config.yaml
d_model: 160
n_head: 2
n_kv_head: 1
norm_eps: 1e-06
rope_fraction: 1.0
tie_embeddings: false
init_std_qkv: 0.0481
init_std_o: 0.0597
init_std_up: 0.0689
beta1: 0.95
schedule: "wsd"
seq_len: 1024
doc_mask: true
steps: 8692
Each number is 50 + 12 x the weight over its row's rms, rounded and kept within 0 to 99. Layers, rows and columns count from 0. The size before them is the row's rms in percent of the matrix's.

# layer 2 attention key, 64x160, rms 0.0503, rows 58-63, columns 0-159
107:40 58 72 43 62 49 51 49 59 32 58 31 45 35 57 27 51 46 42 40 28 40 48 37 55 48 67 58 36 43 56 47 62 42 62 62 51 34 42 39 62 63 49 59 52 44 51 36 56 45 52 46 16 49 33 43 37 57 44 40 46 61 60 34 62 65 40 28 47 55 63 69 58 60 43 53 56 46 45 59 58 31 69 57 72 59 28 51 40 32 39 41 56 60 50 45 55 35 39 54 34 45 54 66 45 60 59 58 43 56 53 50 46 31 32 57 26 35 57 49 58 67 49 50 43 43 44 67 18 38 37 70 58 60 57 29 31 70 30 40 37 58 31 72 64 62 51 36 57 34 49 63 56 39 46 37 66 67 41 45
103:46 42 53 61 45 40 64 41 57 41 64 59 47 72 78 51 68 52 57 35 44 42 84 52 39 37 38 31 54 35 43 39 43 56 43 63 44 57 60 60 74 27 47 48 52 54 55 46 52 71 64 51 43 56 62 42 42 53 58 54 34 17 40 64 60 51 41 47 51 36 49 56 53 26 37 49 31 49 41 58 59 70 69 54 37 59 77 35 39 48 61 57 49 69 58 63 41 58 53 57 44 47 60 67 54 53 52 54 41 71 47 57 45 41 60 68 61 51 42 48 49 25 54 43 56 63 43 39 68 38 65 39 55 56 59 44 74 65 57 56 37 62 64 54 20 58 62 56 45 64 39 40 75 59 25 54 50 44 61 53
114:48 37 65 62 35 51 31 47 56 51 59 54 62 44 58 49 40 33 54 51 61 43 57 26 40 50 36 43 53 56 63 59 56 68 53 36 28 63 45 58 51 65 61 39 44 33 48 64 54 54 35 49 54 47 76 55 40 45 45 25 50 38 54 36 33 57 33 45 45 39 60 41 22 49 59 40 68 58 58 68 57 23 51 55 37 44 43 43 56 44 25 51 56 50 42 56 38 58 48 50 37 46 58 64 69 40 36 57 72 46 51 60 67 27 61 63 53 67 66 35 51 32 44 41 44 49 66 56 47 59 26 48 54 50 63 68 60 56 28 59 71 48 65 64 41 69 27 43 57 39 47 67 40 24 59 45 69 59 26 55
104:35 48 60 58 52 54 60 63 65 50 44 44 48 71 54 60 59 62 55 48 52 62 52 63 49 68 87 67 46 64 55 58 29 25 38 55 56 50 30 34 67 46 79 49 51 58 34 45 51 63 51 52 42 63 52 60 42 39 52 54 48 26 70 59 53 37 47 43 53 46 48 49 46 47 57 69 43 65 56 63 58 45 39 49 35 36 68 39 57 27 78 55 41 57 67 44 47 60 54 47 54 67 43 45 43 58 34 61 36 43 40 49 67 51 56 65 55 77 27 55 54 61 57 40 55 51 41 63 44 35 56 41 45 47 57 44 56 62 50 67 61 48 67 52 31 50 62 41 59 65 25 14 47 48 73 44 68 42 39 71
104:52 58 45 55 64 53 68 50 50 52 51 70 69 58 50 60 67 43 34 38 47 29 55 50 40 71 32 51 45 71 65 30 40 57 57 30 55 45 17 67 34 39 62 51 33 52 48 62 34 65 50 63 56 40 47 61 11 44 52 54 35 48 82 54 52 57 50 66 58 55 48 71 50 55 58 56 50 59 57 36 42 57 41 49 40 61 55 51 74 30 54 36 52 66 58 62 33 41 43 58 54 46 51 55 38 69 46 48 43 53 37 57 39 53 37 44 69 40 60 46 55 67 57 41 64 43 45 73 63 41 35 37 53 45 58 42 73 55 33 56 46 62 49 59 65 60 57 50 66 66 42 45 51 18 38 55 51 34 38 41
130:34 62 61 74 51 47 25 52 59 60 53 49 48 57 42 58 42 60 60 55 44 47 21 70 39 50 52 52 41 72 34 49 43 16 51 43 37 53 59 36 59 58 64 50 21 49 52 44 44 54 38 49 53 55 70 53 47 43 59 50 64 37 45 39 74 59 58 44 44 30 57 46 58 68 56 35 54 54 56 26 24 37 44 60 57 48 65 30 68 43 56 65 55 55 40 51 41 39 62 63 44 52 28 39 65 62 44 63 42 46 43 36 36 74 38 34 33 39 63 31 52 64 39 31 40 52 49 41 41 67 42 64 37 60 55 43 51 37 40 46 65 56 51 40 26 55 80 44 51 48 60 44 51 52 33 29 40 51 51 48
# layer 2 attention query, 128x160, rms 0.0478, rows 59-63,123-127, columns 0-159
131:29 48 50 50 36 54 69 55 77 64 38 29 49 41 46 47 51 46 36 52 43 39 53 51 71 58 38 19 26 46 41 59 48 54 40 78 33 52 50 61 63 51 65 53 39 52 63 54 49 47 43 39 55 71 37 49 54 51 47 53 51 43 45 41 44 44 36 43 66 53 46 64 42 52 66 33 37 65 47 28 52 41 48 55 43 57 43 56 50 56 50 49 53 51 40 28 46 63 46 50 34 73 36 51 66 48 46 36 46 71 32 60 65 57 71 19 52 68 55 43 53 43 57 47 60 32 56 54 42 61 48 86 48 56 44 49 49 51 54 20 27 75 72 51 37 69 43 46 39 68 59 59 43 36 53 61 66 57 43 37
095:52 29 38 58 58 48 34 56 35 50 53 40 30 60 54 55 43 46 56 48 48 47 33 38 54 62 29 45 38 57 56 31 34 66 49 41 72 37 57 71 43 41 44 43 51 69 41 61 59 59 50 57 23 45 41 47 44 56 45 18 40 37 52 47 47 55 33 54 38 34 62 45 48 36 52 39 55 52 54 44 58 55 75 62 34 47 51 44 42 52 44 56 43 47 37 63 51 42 49 31 39 36 51 51 55 56 42 55 38 44 37 54 27 40 62 42 32 47 36 34 28 63 51 57 48 38 72 57 61 50 40 52 46 64 31 61 65 39 39 49 66 51 42 27 62 75 55 42 53 76 71 21 65 29 33 61 75 45 68 57
100:47 25 58 56 50 35 51 45 49 69 48 52 52 38 50 63 47 66 57 34 55 52 29 67 75 83 36 61 27 54 46 54 58 40 41 43 33 38 47 51 37 58 63 46 48 54 61 62 60 41 53 56 49 72 65 59 41 58 36 30 53 49 56 37 57 34 52 33 46 32 20 63 40 50 35 47 74 72 25 34 50 34 49 65 65 75 67 52 46 52 52 62 49 43 57 52 49 55 65 70 37 66 41 52 65 63 59 54 43 43 64 42 50 35 54 31 54 44 49 52 38 50 33 51 60 72 33 48 47 60 35 44 37 48 45 39 37 37 62 38 36 56 35 30 65 38 57 63 50 47 45 36 40 65 37 39 54 43 39 57
112:55 58 47 42 37 70 53 65 59 68 64 37 36 29 38 58 50 48 37 37 43 49 47 26 39 31 69 66 46 60 56 21 51 61 42 72 48 46 58 52 58 50 55 44 51 66 67 28 49 53 66 50 43 48 67 51 56 28 50 41 55 40 39 54 54 57 49 50 45 71 55 55 53 52 52 45 62 62 68 53 51 49 58 52 46 37 59 57 54 40 57 57 67 28 43 40 83 42 41 63 29 60 50 66 37 54 56 79 86 53 60 57 66 34 51 44 35 47 35 30 40 51 57 48 49 25 37 50 56 61 66 34 58 34 69 59 51 70 56 25 46 57 66 40 51 46 61 45 51 39 37 45 49 52 34 48 31 40 44 48
114:53 57 70 36 63 48 60 31 46 65 50 60 55 48 50 47 47 49 32 62 85 43 57 60 69 57 43 23 42 54 47 60 30 27 52 26 46 55 60 55 37 40 44 71 48 61 42 51 39 47 55 49 66 52 46 45 68 49 49 48 31 51 71 70 48 49 43 42 52 64 50 37 42 39 51 30 34 50 44 41 56 39 45 45 38 34 41 43 24 69 20 66 37 50 63 45 42 50 41 54 47 33 44 54 51 62 60 36 63 48 41 60 55 48 68 63 47 49 61 70 45 54 62 39 32 38 39 44 49 63 58 50 30 71 45 59 24 52 50 40 26 49 30 31 53 46 42 55 60 76 56 67 60 40 59 50 76 50 48 49
110:38 48 42 44 63 56 52 35 61 40 53 65 40 61 53 56 49 38 28 68 48 30 65 74 73 65 65 41 48 56 59 73 44 65 37 67 19 38 59 54 54 44 33 47 53 49 57 34 60 49 51 53 75 60 62 45 54 68 43 46 39 29 38 50 49 37 51 55 57 51 50 45 77 54 56 42 15 41 54 44 49 53 54 43 41 68 28 45 66 34 45 41 25 53 51 29 57 50 66 53 31 49 46 52 47 48 41 56 47 61 50 33 58 59 44 63 59 56 37 48 46 14 42 53 67 60 63 48 65 52 43 49 55 53 56 43 56 45 25 45 53 69 67 55 35 24 51 53 43 51 43 40 43 35 52 60 58 27 68 47
102:63 38 54 74 46 34 49 59 53 46 49 57 51 40 69 52 53 23 52 47 58 35 62 31 47 44 49 62 55 51 49 58 57 65 43 63 59 35 40 63 45 71 41 59 64 52 01 55 42 50 42 48 64 52 62 43 44 25 70 53 56 52 49 56 69 75 76 59 54 45 43 67 44 27 51 60 55 49 50 59 63 54 46 48 57 58 39 40 54 38 56 42 56 28 42 57 56 55 43 45 64 38 54 50 51 43 66 49 39 68 43 58 63 48 50 52 40 66 43 40 42 67 29 51 53 72 56 60 67 52 63 38 55 40 67 68 76 46 57 52 32 65 66 48 40 52 57 46 50 66 58 31 53 49 30 25 41 33 55 32
111:34 44 57 51 47 60 46 48 55 59 42 42 65 43 57 37 42 57 48 41 37 42 24 53 48 47 75 60 53 61 57 34 55 33 72 53 40 64 57 62 45 28 46 39 69 57 66 45 47 60 50 31 50 68 54 37 45 64 73 59 27 39 60 44 32 43 48 26 39 53 36 52 32 41 59 27 61 42 33 49 33 48 47 62 49 37 51 41 46 71 58 80 47 86 49 30 44 61 51 41 42 44 38 46 32 51 48 51 62 55 57 60 40 45 65 45 69 51 32 53 38 63 46 44 47 53 31 48 69 38 57 35 47 53 37 53 47 58 50 51 30 55 44 35 41 47 69 66 44 38 51 51 32 54 42 11 59 52 48 47
114:92 50 37 45 40 62 55 53 61 60 63 58 65 56 47 39 49 41 43 41 45 48 54 54 69 29 30 62 32 45 56 50 55 56 63 43 63 34 62 29 44 64 53 57 56 73 51 31 47 68 70 49 55 53 54 60 23 60 58 49 45 52 74 50 37 53 56 36 46 59 50 65 46 40 36 44 29 42 65 56 45 45 42 50 48 47 62 63 36 62 33 69 41 44 47 60 40 70 56 44 69 41 70 63 55 40 54 27 34 47 64 49 44 47 38 35 36 70 45 35 62 47 54 36 56 54 80 63 48 45 66 46 60 55 42 49 41 53 43 42 48 73 58 52 51 31 44 38 75 50 61 51 76 53 53 51 66 38 49 68
109:55 58 65 37 37 42 89 35 44 42 60 47 55 45 60 42 64 21 37 34 49 42 49 54 78 62 34 41 48 45 51 76 22 49 54 31 40 31 79 54 29 48 56 45 62 43 32 43 60 51 69 45 60 52 37 76 57 37 58 38 50 48 49 56 43 71 53 58 70 31 63 44 68 36 52 48 58 54 45 47 46 50 45 59 45 44 55 44 29 35 40 30 38 50 49 49 34 37 47 49 50 46 42 44 65 43 62 38 41 54 47 49 52 52 50 70 48 46 49 57 49 65 61 27 44 63 18 57 47 45 48 75 40 71 45 65 51 49 59 57 40 53 57 54 41 53 57 47 65 62 67 41 68 63 54 56 57 34 47 43
# layer 2 attention value, 64x160, rms 0.0464, rows 0-9, columns 0-159
094:42 62 68 65 46 45 57 42 44 62 62 55 38 34 60 48 51 50 59 69 53 49 48 51 44 63 17 67 39 61 48 64 45 59 60 60 31 41 18 29 50 66 64 54 49 64 28 50 63 51 37 65 48 45 68 53 45 47 71 62 47 55 46 48 44 45 35 81 51 57 34 61 55 56 49 65 35 52 33 63 33 49 32 48 51 47 69 47 43 55 32 40 52 47 50 35 33 48 31 63 40 46 50 49 35 59 78 50 45 52 44 31 63 32 42 68 63 46 38 56 57 49 40 45 40 37 34 60 55 48 50 55 60 23 41 31 59 48 43 49 25 62 48 32 30 42 38 53 31 33 46 46 58 52 45 69 44 43 42 72
098:50 61 61 38 62 42 65 64 52 50 32 54 54 57 65 44 56 42 39 72 30 58 55 40 45 48 41 56 63 58 52 41 51 57 43 27 55 24 37 64 46 62 65 38 26 58 60 54 42 44 57 37 50 43 55 54 44 43 54 24 45 60 37 46 55 43 54 34 72 23 65 59 68 67 52 41 21 47 53 44 61 47 52 49 59 75 55 49 70 56 64 34 43 74 54 49 60 42 51 48 51 36 59 53 53 79 33 58 58 39 50 58 38 60 62 38 74 52 84 69 56 59 37 35 44 52 32 33 38 54 70 69 56 39 47 46 66 45 38 47 53 46 38 36 56 61 57 46 46 27 65 38 52 53 38 58 39 42 51 59
103:55 64 33 63 46 47 55 64 51 63 54 51 44 57 62 47 51 45 77 26 56 49 36 72 56 46 41 47 69 40 58 28 52 37 51 52 62 48 53 65 72 73 52 42 67 67 41 63 47 48 49 57 59 27 41 54 49 33 49 34 56 42 50 42 31 60 51 76 61 75 39 51 52 39 58 60 49 56 59 46 82 64 24 58 71 45 49 55 54 54 54 39 30 30 45 24 35 53 46 52 39 62 55 43 55 51 58 41 44 61 53 52 64 52 56 78 74 52 78 38 32 30 64 45 36 46 40 53 61 50 50 57 37 54 54 44 46 47 61 52 61 57 53 39 31 69 54 35 47 43 37 40 34 57 57 58 55 69 54 69
094:51 57 80 34 49 59 51 62 31 46 50 44 36 26 59 43 47 59 63 49 34 30 52 77 55 68 24 63 45 80 48 60 53 64 58 42 42 50 64 60 64 44 31 52 55 72 60 49 50 51 51 33 44 65 28 49 56 50 59 42 43 67 66 55 35 59 68 62 35 49 43 69 33 54 40 53 56 40 46 37 46 58 71 61 36 46 49 44 47 46 57 31 71 47 37 35 52 68 47 51 49 47 35 64 47 74 50 42 54 65 48 62 60 56 50 61 53 44 69 49 35 62 56 57 48 35 38 40 53 41 52 37 40 72 57 36 38 54 92 61 45 33 45 59 44 53 64 51 58 46 44 61 47 74 66 61 46 55 49 52
105:39 43 46 61 60 54 62 50 47 36 60 35 63 49 61 58 65 62 36 47 57 40 73 56 41 28 33 49 42 51 50 22 43 36 72 60 52 46 51 49 41 39 57 52 42 51 65 50 30 85 29 35 73 37 61 39 50 45 25 48 58 62 57 44 42 63 68 51 29 46 55 53 59 63 36 35 20 50 61 32 35 52 48 66 54 39 65 57 44 50 28 50 47 64 45 56 33 57 28 54 42 43 52 54 34 28 42 37 46 62 31 55 63 48 51 75 60 38 59 27 40 58 63 34 55 66 59 42 48 62 49 53 49 56 33 59 51 35 50 58 50 55 48 32 56 48 50 56 68 68 35 58 66 46 43 64 36 54 40 53
101:78 47 66 54 55 42 37 54 56 61 48 32 54 60 58 60 36 36 51 23 72 39 46 45 34 60 42 37 50 59 56 56 52 50 46 45 56 38 24 34 66 38 31 59 52 52 40 65 50 53 46 54 50 66 39 32 36 52 60 47 48 40 71 51 57 41 53 45 42 41 55 82 44 48 50 33 47 49 51 71 20 27 37 49 36 42 48 41 33 49 45 50 36 51 69 33 60 53 62 60 60 63 46 63 44 46 68 51 53 53 54 34 53 41 73 60 52 41 69 47 39 29 52 59 53 55 72 60 33 65 39 40 45 62 32 67 49 59 53 39 39 26 63 72 38 71 53 52 39 63 36 45 40 52 43 46 20 52 55 38
104:46 44 52 30 53 61 61 41 54 63 64 53 64 66 45 56 53 29 44 55 50 53 49 56 70 58 53 62 54 48 65 43 55 39 59 69 43 46 13 37 38 67 46 38 55 73 69 50 57 59 70 35 60 46 57 61 75 46 62 63 62 54 49 55 45 53 57 65 57 39 35 60 38 56 46 65 67 42 46 59 22 43 34 32 48 55 51 46 49 69 62 25 49 43 59 27 48 60 40 65 60 47 43 48 55 41 54 73 38 87 59 51 39 29 53 53 48 50 46 58 58 47 65 37 43 26 45 53 60 52 50 38 65 50 35 43 16 52 55 79 66 64 38 61 40 47 47 50 48 58 52 29 48 51 59 54 43 42 56 45
096:59 59 54 59 46 43 58 48 55 28 38 57 48 57 48 71 71 42 47 42 40 36 46 47 66 56 49 33 33 49 60 26 65 33 33 42 33 56 71 23 59 60 65 27 49 52 47 46 56 84 21 28 47 40 42 49 28 50 56 23 35 43 61 61 57 62 52 60 46 56 48 61 38 58 47 37 62 35 47 48 38 44 54 62 43 45 45 42 56 47 29 39 59 65 37 57 61 46 31 39 60 44 53 27 64 61 27 42 26 40 60 20 59 61 37 51 41 30 58 42 60 40 40 46 60 64 47 46 48 33 44 33 41 36 48 71 65 40 42 50 56 41 57 45 51 49 52 44 33 59 56 57 45 49 43 41 56 38 45 45
099:49 40 53 45 35 50 45 44 44 53 44 61 49 38 38 41 47 43 33 45 55 34 43 48 50 53 54 52 51 63 70 42 47 63 58 24 56 63 42 39 51 55 53 35 25 62 71 57 32 33 56 46 70 42 35 51 38 35 46 31 50 40 70 56 47 42 74 77 48 66 56 67 51 70 34 51 67 42 54 71 58 50 35 49 40 34 55 53 53 41 50 59 55 70 61 55 77 72 54 45 54 36 57 61 46 42 62 42 34 52 39 31 36 52 53 44 57 51 41 52 48 44 68 48 39 67 37 77 48 27 42 54 66 42 54 55 65 60 34 41 60 66 21 36 70 67 64 60 49 60 42 67 53 56 66 32 51 63 66 45
106:61 61 37 62 53 60 51 61 63 66 41 54 51 48 29 56 75 45 40 38 73 46 77 45 38 55 51 50 53 59 73 45 55 57 43 55 53 50 57 46 41 78 36 42 48 58 36 68 53 51 43 34 35 59 51 21 44 45 45 48 50 52 49 58 30 45 25 52 56 64 57 35 75 51 52 58 35 55 41 44 51 50 60 35 30 25 63 45 50 61 55 28 41 29 43 40 25 52 54 41 56 59 61 62 53 63 51 62 53 70 40 37 41 62 48 55 75 29 53 60 57 40 54 44 51 46 51 54 59 38 44 68 51 54 56 38 39 60 46 70 61 48 36 33 42 65 57 58 33 48 60 63 26 48 51 44 58 18 73 43
# layer 2 attention output (transposed), 128x160, rms 0.0597, rows 0-8,64-72, columns 0-159
098:36 58 50 48 53 62 40 50 39 55 32 47 38 55 40 73 56 41 71 39 35 40 63 48 56 47 44 44 39 50 44 36 49 50 62 31 45 46 43 60 43 56 74 64 51 48 63 24 54 52 83 57 51 39 53 59 24 45 58 55 61 41 63 37 59 38 32 35 51 60 57 41 52 64 52 53 57 35 39 64 35 58 45 51 42 54 65 60 59 46 38 25 59 42 16 51 72 41 48 62 59 51 38 28 48 58 53 63 45 47 52 55 61 21 57 52 46 52 40 34 57 52 46 38 65 73 63 77 53 60 24 55 58 67 34 51 76 59 64 60 48 57 42 63 65 52 38 60 41 26 39 63 53 45 57 38 59 57 32 46
097:40 37 34 57 21 74 47 39 61 42 64 57 43 55 59 49 38 61 48 65 67 25 63 44 19 55 75 82 52 77 49 37 63 36 54 62 37 53 60 50 43 64 48 63 50 46 33 33 72 43 62 44 47 31 55 39 34 56 33 55 58 52 56 68 60 57 50 48 45 55 47 57 36 53 55 48 62 59 41 25 67 46 52 50 58 51 55 41 32 55 42 49 46 52 51 67 47 49 44 52 81 63 45 55 58 54 53 60 57 37 60 60 44 36 61 42 55 46 61 53 71 57 61 44 46 57 76 64 36 41 58 49 37 42 50 47 47 58 68 25 45 54 44 43 42 50 35 44 56 57 25 47 72 44 34 51 62 51 76 55
099:53 48 30 42 47 67 44 26 43 25 53 40 54 73 77 50 67 24 65 55 40 50 53 32 36 74 69 55 53 42 39 45 38 46 58 29 46 43 57 71 46 50 73 46 57 46 62 23 20 60 51 27 38 48 60 42 47 46 58 35 47 39 61 61 37 37 48 57 53 76 48 57 60 58 49 32 44 62 61 37 37 39 57 52 54 32 53 65 42 50 72 37 55 48 28 45 23 48 52 61 63 35 61 53 58 41 49 27 58 54 51 46 54 65 53 45 52 40 54 43 48 55 54 43 44 46 34 46 63 55 51 63 65 45 52 68 40 59 35 39 62 35 36 53 51 54 62 64 47 48 34 78 54 47 42 53 52 47 69 53
094:52 48 56 66 29 32 53 67 35 58 70 57 41 24 48 56 49 42 54 62 58 49 49 64 48 52 23 40 63 47 56 56 51 50 54 48 55 48 61 54 55 57 35 60 66 33 36 55 19 76 68 55 38 37 53 26 28 54 66 82 44 45 58 66 54 36 45 43 70 36 35 67 47 63 44 52 38 43 35 54 48 46 66 57 50 36 59 31 65 65 74 45 44 45 46 79 52 52 33 53 46 33 44 63 49 44 51 50 58 33 48 51 51 60 34 36 50 47 66 33 55 47 73 44 69 61 41 47 51 55 41 52 49 51 38 42 47 49 60 56 56 52 45 34 54 37 77 46 49 62 47 43 42 61 79 27 55 53 58 41
102:54 42 50 63 52 49 68 52 53 41 62 48 54 51 46 44 70 64 48 74 29 64 61 33 32 36 64 62 25 49 49 41 55 66 69 58 44 43 45 42 39 53 31 69 48 51 31 71 43 61 49 55 70 36 80 61 68 47 16 66 43 60 41 46 58 57 44 57 61 53 48 31 56 56 70 40 49 42 53 33 37 20 38 42 50 49 55 42 58 44 59 33 58 60 47 60 55 66 38 42 59 62 55 65 53 25 46 47 59 43 33 51 60 49 32 52 42 38 47 37 36 63 52 44 38 51 51 20 52 60 27 38 34 53 46 39 58 59 67 56 49 64 56 63 50 39 26 36 42 48 45 58 51 48 57 57 40 59 62 69
106:51 37 69 71 56 44 40 35 52 57 24 54 34 35 57 69 43 40 65 28 54 38 49 41 59 25 51 42 73 48 63 55 26 58 36 35 50 36 59 52 44 56 42 55 38 66 39 61 73 48 63 41 28 35 54 50 51 65 43 44 37 30 45 30 66 41 35 46 51 44 45 29 57 49 63 40 45 27 59 62 48 60 41 57 30 35 51 58 32 57 53 54 53 67 47 59 43 26 43 45 55 66 60 63 51 57 45 43 38 54 41 61 50 56 44 49 32 50 65 52 40 49 47 52 57 38 40 55 17 57 29 44 36 69 43 33 33 48 37 76 41 49 56 69 51 52 52 61 58 60 40 73 39 52 52 49 31 54 57 42
114:21 68 42 49 41 52 21 41 47 43 39 33 63 57 63 56 58 55 45 64 37 39 61 66 65 32 47 46 60 48 52 62 24 49 48 22 44 46 50 56 38 52 58 53 54 55 66 54 61 44 56 57 43 45 55 41 25 65 70 38 68 42 61 59 57 58 30 55 55 44 34 63 60 53 51 56 38 42 56 55 31 31 36 55 20 49 37 52 57 44 62 41 61 33 45 42 55 50 44 53 39 45 62 14 56 53 44 53 32 28 52 47 60 42 53 45 62 71 48 50 44 59 39 57 67 62 35 57 73 69 56 65 64 48 52 57 46 53 35 64 56 45 56 55 32 51 41 69 25 48 52 42 74 53 49 52 21 49 53 58
094:47 43 57 45 51 59 33 45 55 52 62 66 72 45 34 75 73 26 57 26 50 71 52 39 60 57 47 62 61 69 61 43 67 63 41 45 46 41 49 46 62 65 39 50 58 53 64 50 61 48 61 48 53 54 54 51 48 45 46 49 42 54 31 57 63 47 43 43 34 50 54 61 35 44 47 37 20 59 67 54 66 62 69 47 59 56 47 59 43 57 42 48 57 49 41 47 72 44 55 22 59 47 50 54 76 65 32 56 34 34 62 39 59 62 26 50 43 47 62 23 57 23 33 66 62 57 41 40 44 44 57 50 44 48 30 56 41 83 59 55 46 63 43 45 35 49 53 38 37 45 41 68 50 39 35 52 78 69 42 52
104:51 37 32 53 32 43 66 34 42 65 41 41 43 48 76 52 37 44 57 47 29 60 51 56 46 50 43 53 63 44 40 65 26 35 32 30 40 37 59 49 42 57 42 51 59 33 44 43 47 47 57 61 26 70 23 62 52 59 26 37 67 37 47 25 40 53 34 33 59 27 37 31 48 55 60 48 33 43 43 61 42 56 56 52 41 59 53 55 39 31 50 39 57 56 57 33 50 45 51 49 39 59 41 55 30 54 75 41 48 49 22 36 54 47 59 50 36 56 59 41 40 41 41 49 34 67 63 38 58 65 48 43 54 52 66 43 55 47 53 53 41 25 38 60 63 40 43 63 58 50 42 68 42 64 60 64 64 33 79 66
091:77 64 30 57 40 70 41 45 57 47 52 48 52 57 61 44 32 54 40 47 54 54 42 39 59 35 62 55 56 28 36 38 48 36 44 66 56 61 35 38 59 45 47 31 50 39 66 48 43 57 44 40 49 67 48 26 44 46 56 69 52 51 73 58 45 51 67 53 66 51 49 72 47 31 57 59 75 56 48 32 44 25 62 31 47 57 47 53 64 77 37 71 50 44 47 55 78 41 49 56 34 52 79 56 55 37 58 61 66 42 61 50 30 63 62 41 55 49 59 37 39 38 60 68 33 45 52 35 59 48 78 56 45 62 53 49 22 50 38 51 62 52 60 37 51 63 46 45 45 75 53 46 34 64 53 38 46 63 53 52
102:37 61 34 46 56 38 45 61 41 53 39 32 27 68 46 51 34 52 42 42 55 55 54 48 46 54 35 36 44 44 62 36 35 42 38 54 53 57 33 35 48 22 63 44 19 62 35 38 52 49 48 60 58 41 26 52 55 52 54 42 44 42 11 56 49 48 56 56 26 35 69 41 43 23 39 67 56 45 42 57 40 45 42 54 51 53 57 57 57 34 65 63 51 46 64 51 66 41 65 53 33 73 39 43 60 61 58 46 61 54 50 42 37 47 47 35 29 46 37 49 23 56 49 44 42 31 60 53 54 66 52 35 59 52 50 72 55 50 59 49 47 72 48 65 63 56 50 62 44 47 44 72 52 23 33 41 30 50 28 55
106:50 41 59 39 58 28 39 38 48 49 31 57 67 33 50 72 54 74 31 37 55 50 51 45 57 35 46 70 46 59 70 54 63 43 53 55 58 49 44 45 50 43 40 41 43 56 51 49 47 35 35 50 53 72 71 60 62 46 38 66 56 60 81 42 67 59 33 47 32 42 64 56 53 51 45 58 47 54 54 61 42 49 69 36 51 50 44 40 50 56 48 43 49 43 76 38 70 55 53 37 55 51 69 44 29 17 44 65 49 56 54 58 36 36 40 66 66 47 46 57 61 47 19 36 49 59 61 27 35 58 54 63 41 41 28 49 81 53 53 59 56 57 70 40 49 45 40 54 43 70 55 26 46 50 70 61 59 64 46 37
108:57 34 48 60 72 43 27 40 39 41 67 45 63 45 55 49 42 51 38 35 57 37 54 41 65 36 54 38 45 52 34 72 45 33 62 60 38 56 53 51 58 55 73 42 32 68 45 68 70 40 53 63 57 47 70 76 46 71 38 37 46 65 45 59 44 74 47 58 39 50 50 39 60 40 41 55 45 49 46 43 59 61 49 43 33 54 39 62 34 46 29 52 66 35 62 50 69 35 54 81 41 67 43 19 57 43 65 62 46 34 39 63 37 47 39 54 58 54 47 60 31 61 51 61 55 40 52 49 44 56 85 58 59 65 52 70 55 42 40 46 40 43 55 41 54 57 53 73 52 45 45 62 46 46 36 52 49 65 45 77
104:60 53 50 41 43 60 58 44 60 56 25 63 29 81 44 31 40 40 67 44 49 57 60 40 59 76 56 63 62 49 57 53 42 47 09 45 67 47 30 50 60 45 45 44 71 45 46 45 48 49 40 51 45 69 53 44 38 35 53 31 40 49 50 39 54 36 35 60 32 60 55 46 56 48 51 66 76 57 33 77 51 61 41 36 50 32 65 41 59 50 73 58 58 46 59 60 33 53 49 40 39 51 58 57 45 33 46 69 48 65 62 39 45 49 63 27 55 55 46 61 57 39 37 55 60 53 60 45 67 35 58 60 69 43 55 32 56 51 37 62 67 38 48 74 31 64 55 45 31 34 36 38 45 43 60 51 42 54 67 56
088:37 78 24 48 64 59 45 37 54 30 59 45 61 56 50 30 70 52 48 30 46 44 57 56 29 53 45 49 44 26 56 71 81 66 65 44 52 71 62 44 43 74 67 73 58 36 62 49 36 42 34 41 58 46 75 71 50 37 56 54 53 56 33 60 38 52 64 53 29 42 33 47 52 41 56 35 63 75 45 53 61 57 51 45 43 47 44 56 47 40 47 44 59 52 58 58 47 42 59 50 62 48 61 65 44 47 62 56 45 53 51 58 43 51 54 46 53 31 32 68 65 59 43 27 50 56 37 46 79 51 48 58 41 49 50 73 70 31 46 56 52 65 55 48 30 32 58 49 67 64 67 49 64 35 60 58 47 44 44 53
105:66 32 56 49 63 50 46 65 34 31 62 70 55 42 46 43 48 43 69 54 56 38 34 38 37 68 55 64 53 52 45 43 69 59 63 44 58 56 40 63 67 38 80 58 57 46 24 52 54 57 65 31 31 65 40 52 52 45 40 45 36 66 59 65 65 25 53 39 29 59 59 60 43 44 30 52 58 49 55 47 55 55 71 31 41 53 44 55 54 52 41 51 55 50 43 71 17 50 50 65 58 30 65 40 58 53 61 50 52 52 54 32 58 60 52 53 53 46 52 45 42 51 58 50 34 50 71 51 26 32 64 57 44 44 56 20 52 44 64 30 53 69 32 49 49 53 75 52 55 57 49 73 26 50 64 61 62 54 37 50
102:53 34 51 47 66 42 57 44 39 66 63 27 43 48 57 36 45 56 54 53 42 47 51 46 56 64 61 61 54 64 28 55 56 33 38 53 61 47 64 42 32 47 56 66 47 54 62 59 56 56 40 66 40 57 44 55 74 51 51 64 63 33 50 67 51 31 51 51 58 35 66 72 64 58 57 65 51 48 42 43 49 40 39 52 36 59 43 54 52 36 79 49 69 42 47 64 28 76 51 63 54 66 40 44 34 42 68 43 62 57 32 43 51 29 68 58 47 47 58 86 54 76 62 43 49 23 48 41 52 49 42 67 52 31 49 23 40 36 58 62 56 42 50 39 74 45 38 44 56 23 45 35 44 58 50 40 46 63 49 63
100:46 23 63 50 60 31 42 42 60 27 77 48 42 54 47 46 69 45 50 43 48 44 43 40 39 57 55 55 39 56 45 37 65 45 53 70 71 53 42 53 38 53 37 50 48 53 31 41 48 61 33 52 34 65 48 45 40 55 51 63 45 45 31 44 79 57 56 35 47 52 62 54 71 49 44 46 71 49 43 62 65 50 68 58 60 56 52 43 69 55 54 46 69 50 52 50 42 40 57 55 56 41 58 43 54 48 29 41 55 36 88 50 39 70 39 47 63 63 52 51 72 64 46 67 56 66 59 44 49 63 68 70 28 41 53 56 56 70 55 64 30 41 51 48 37 39 72 66 47 60 66 30 64 36 50 42 28 75 41 35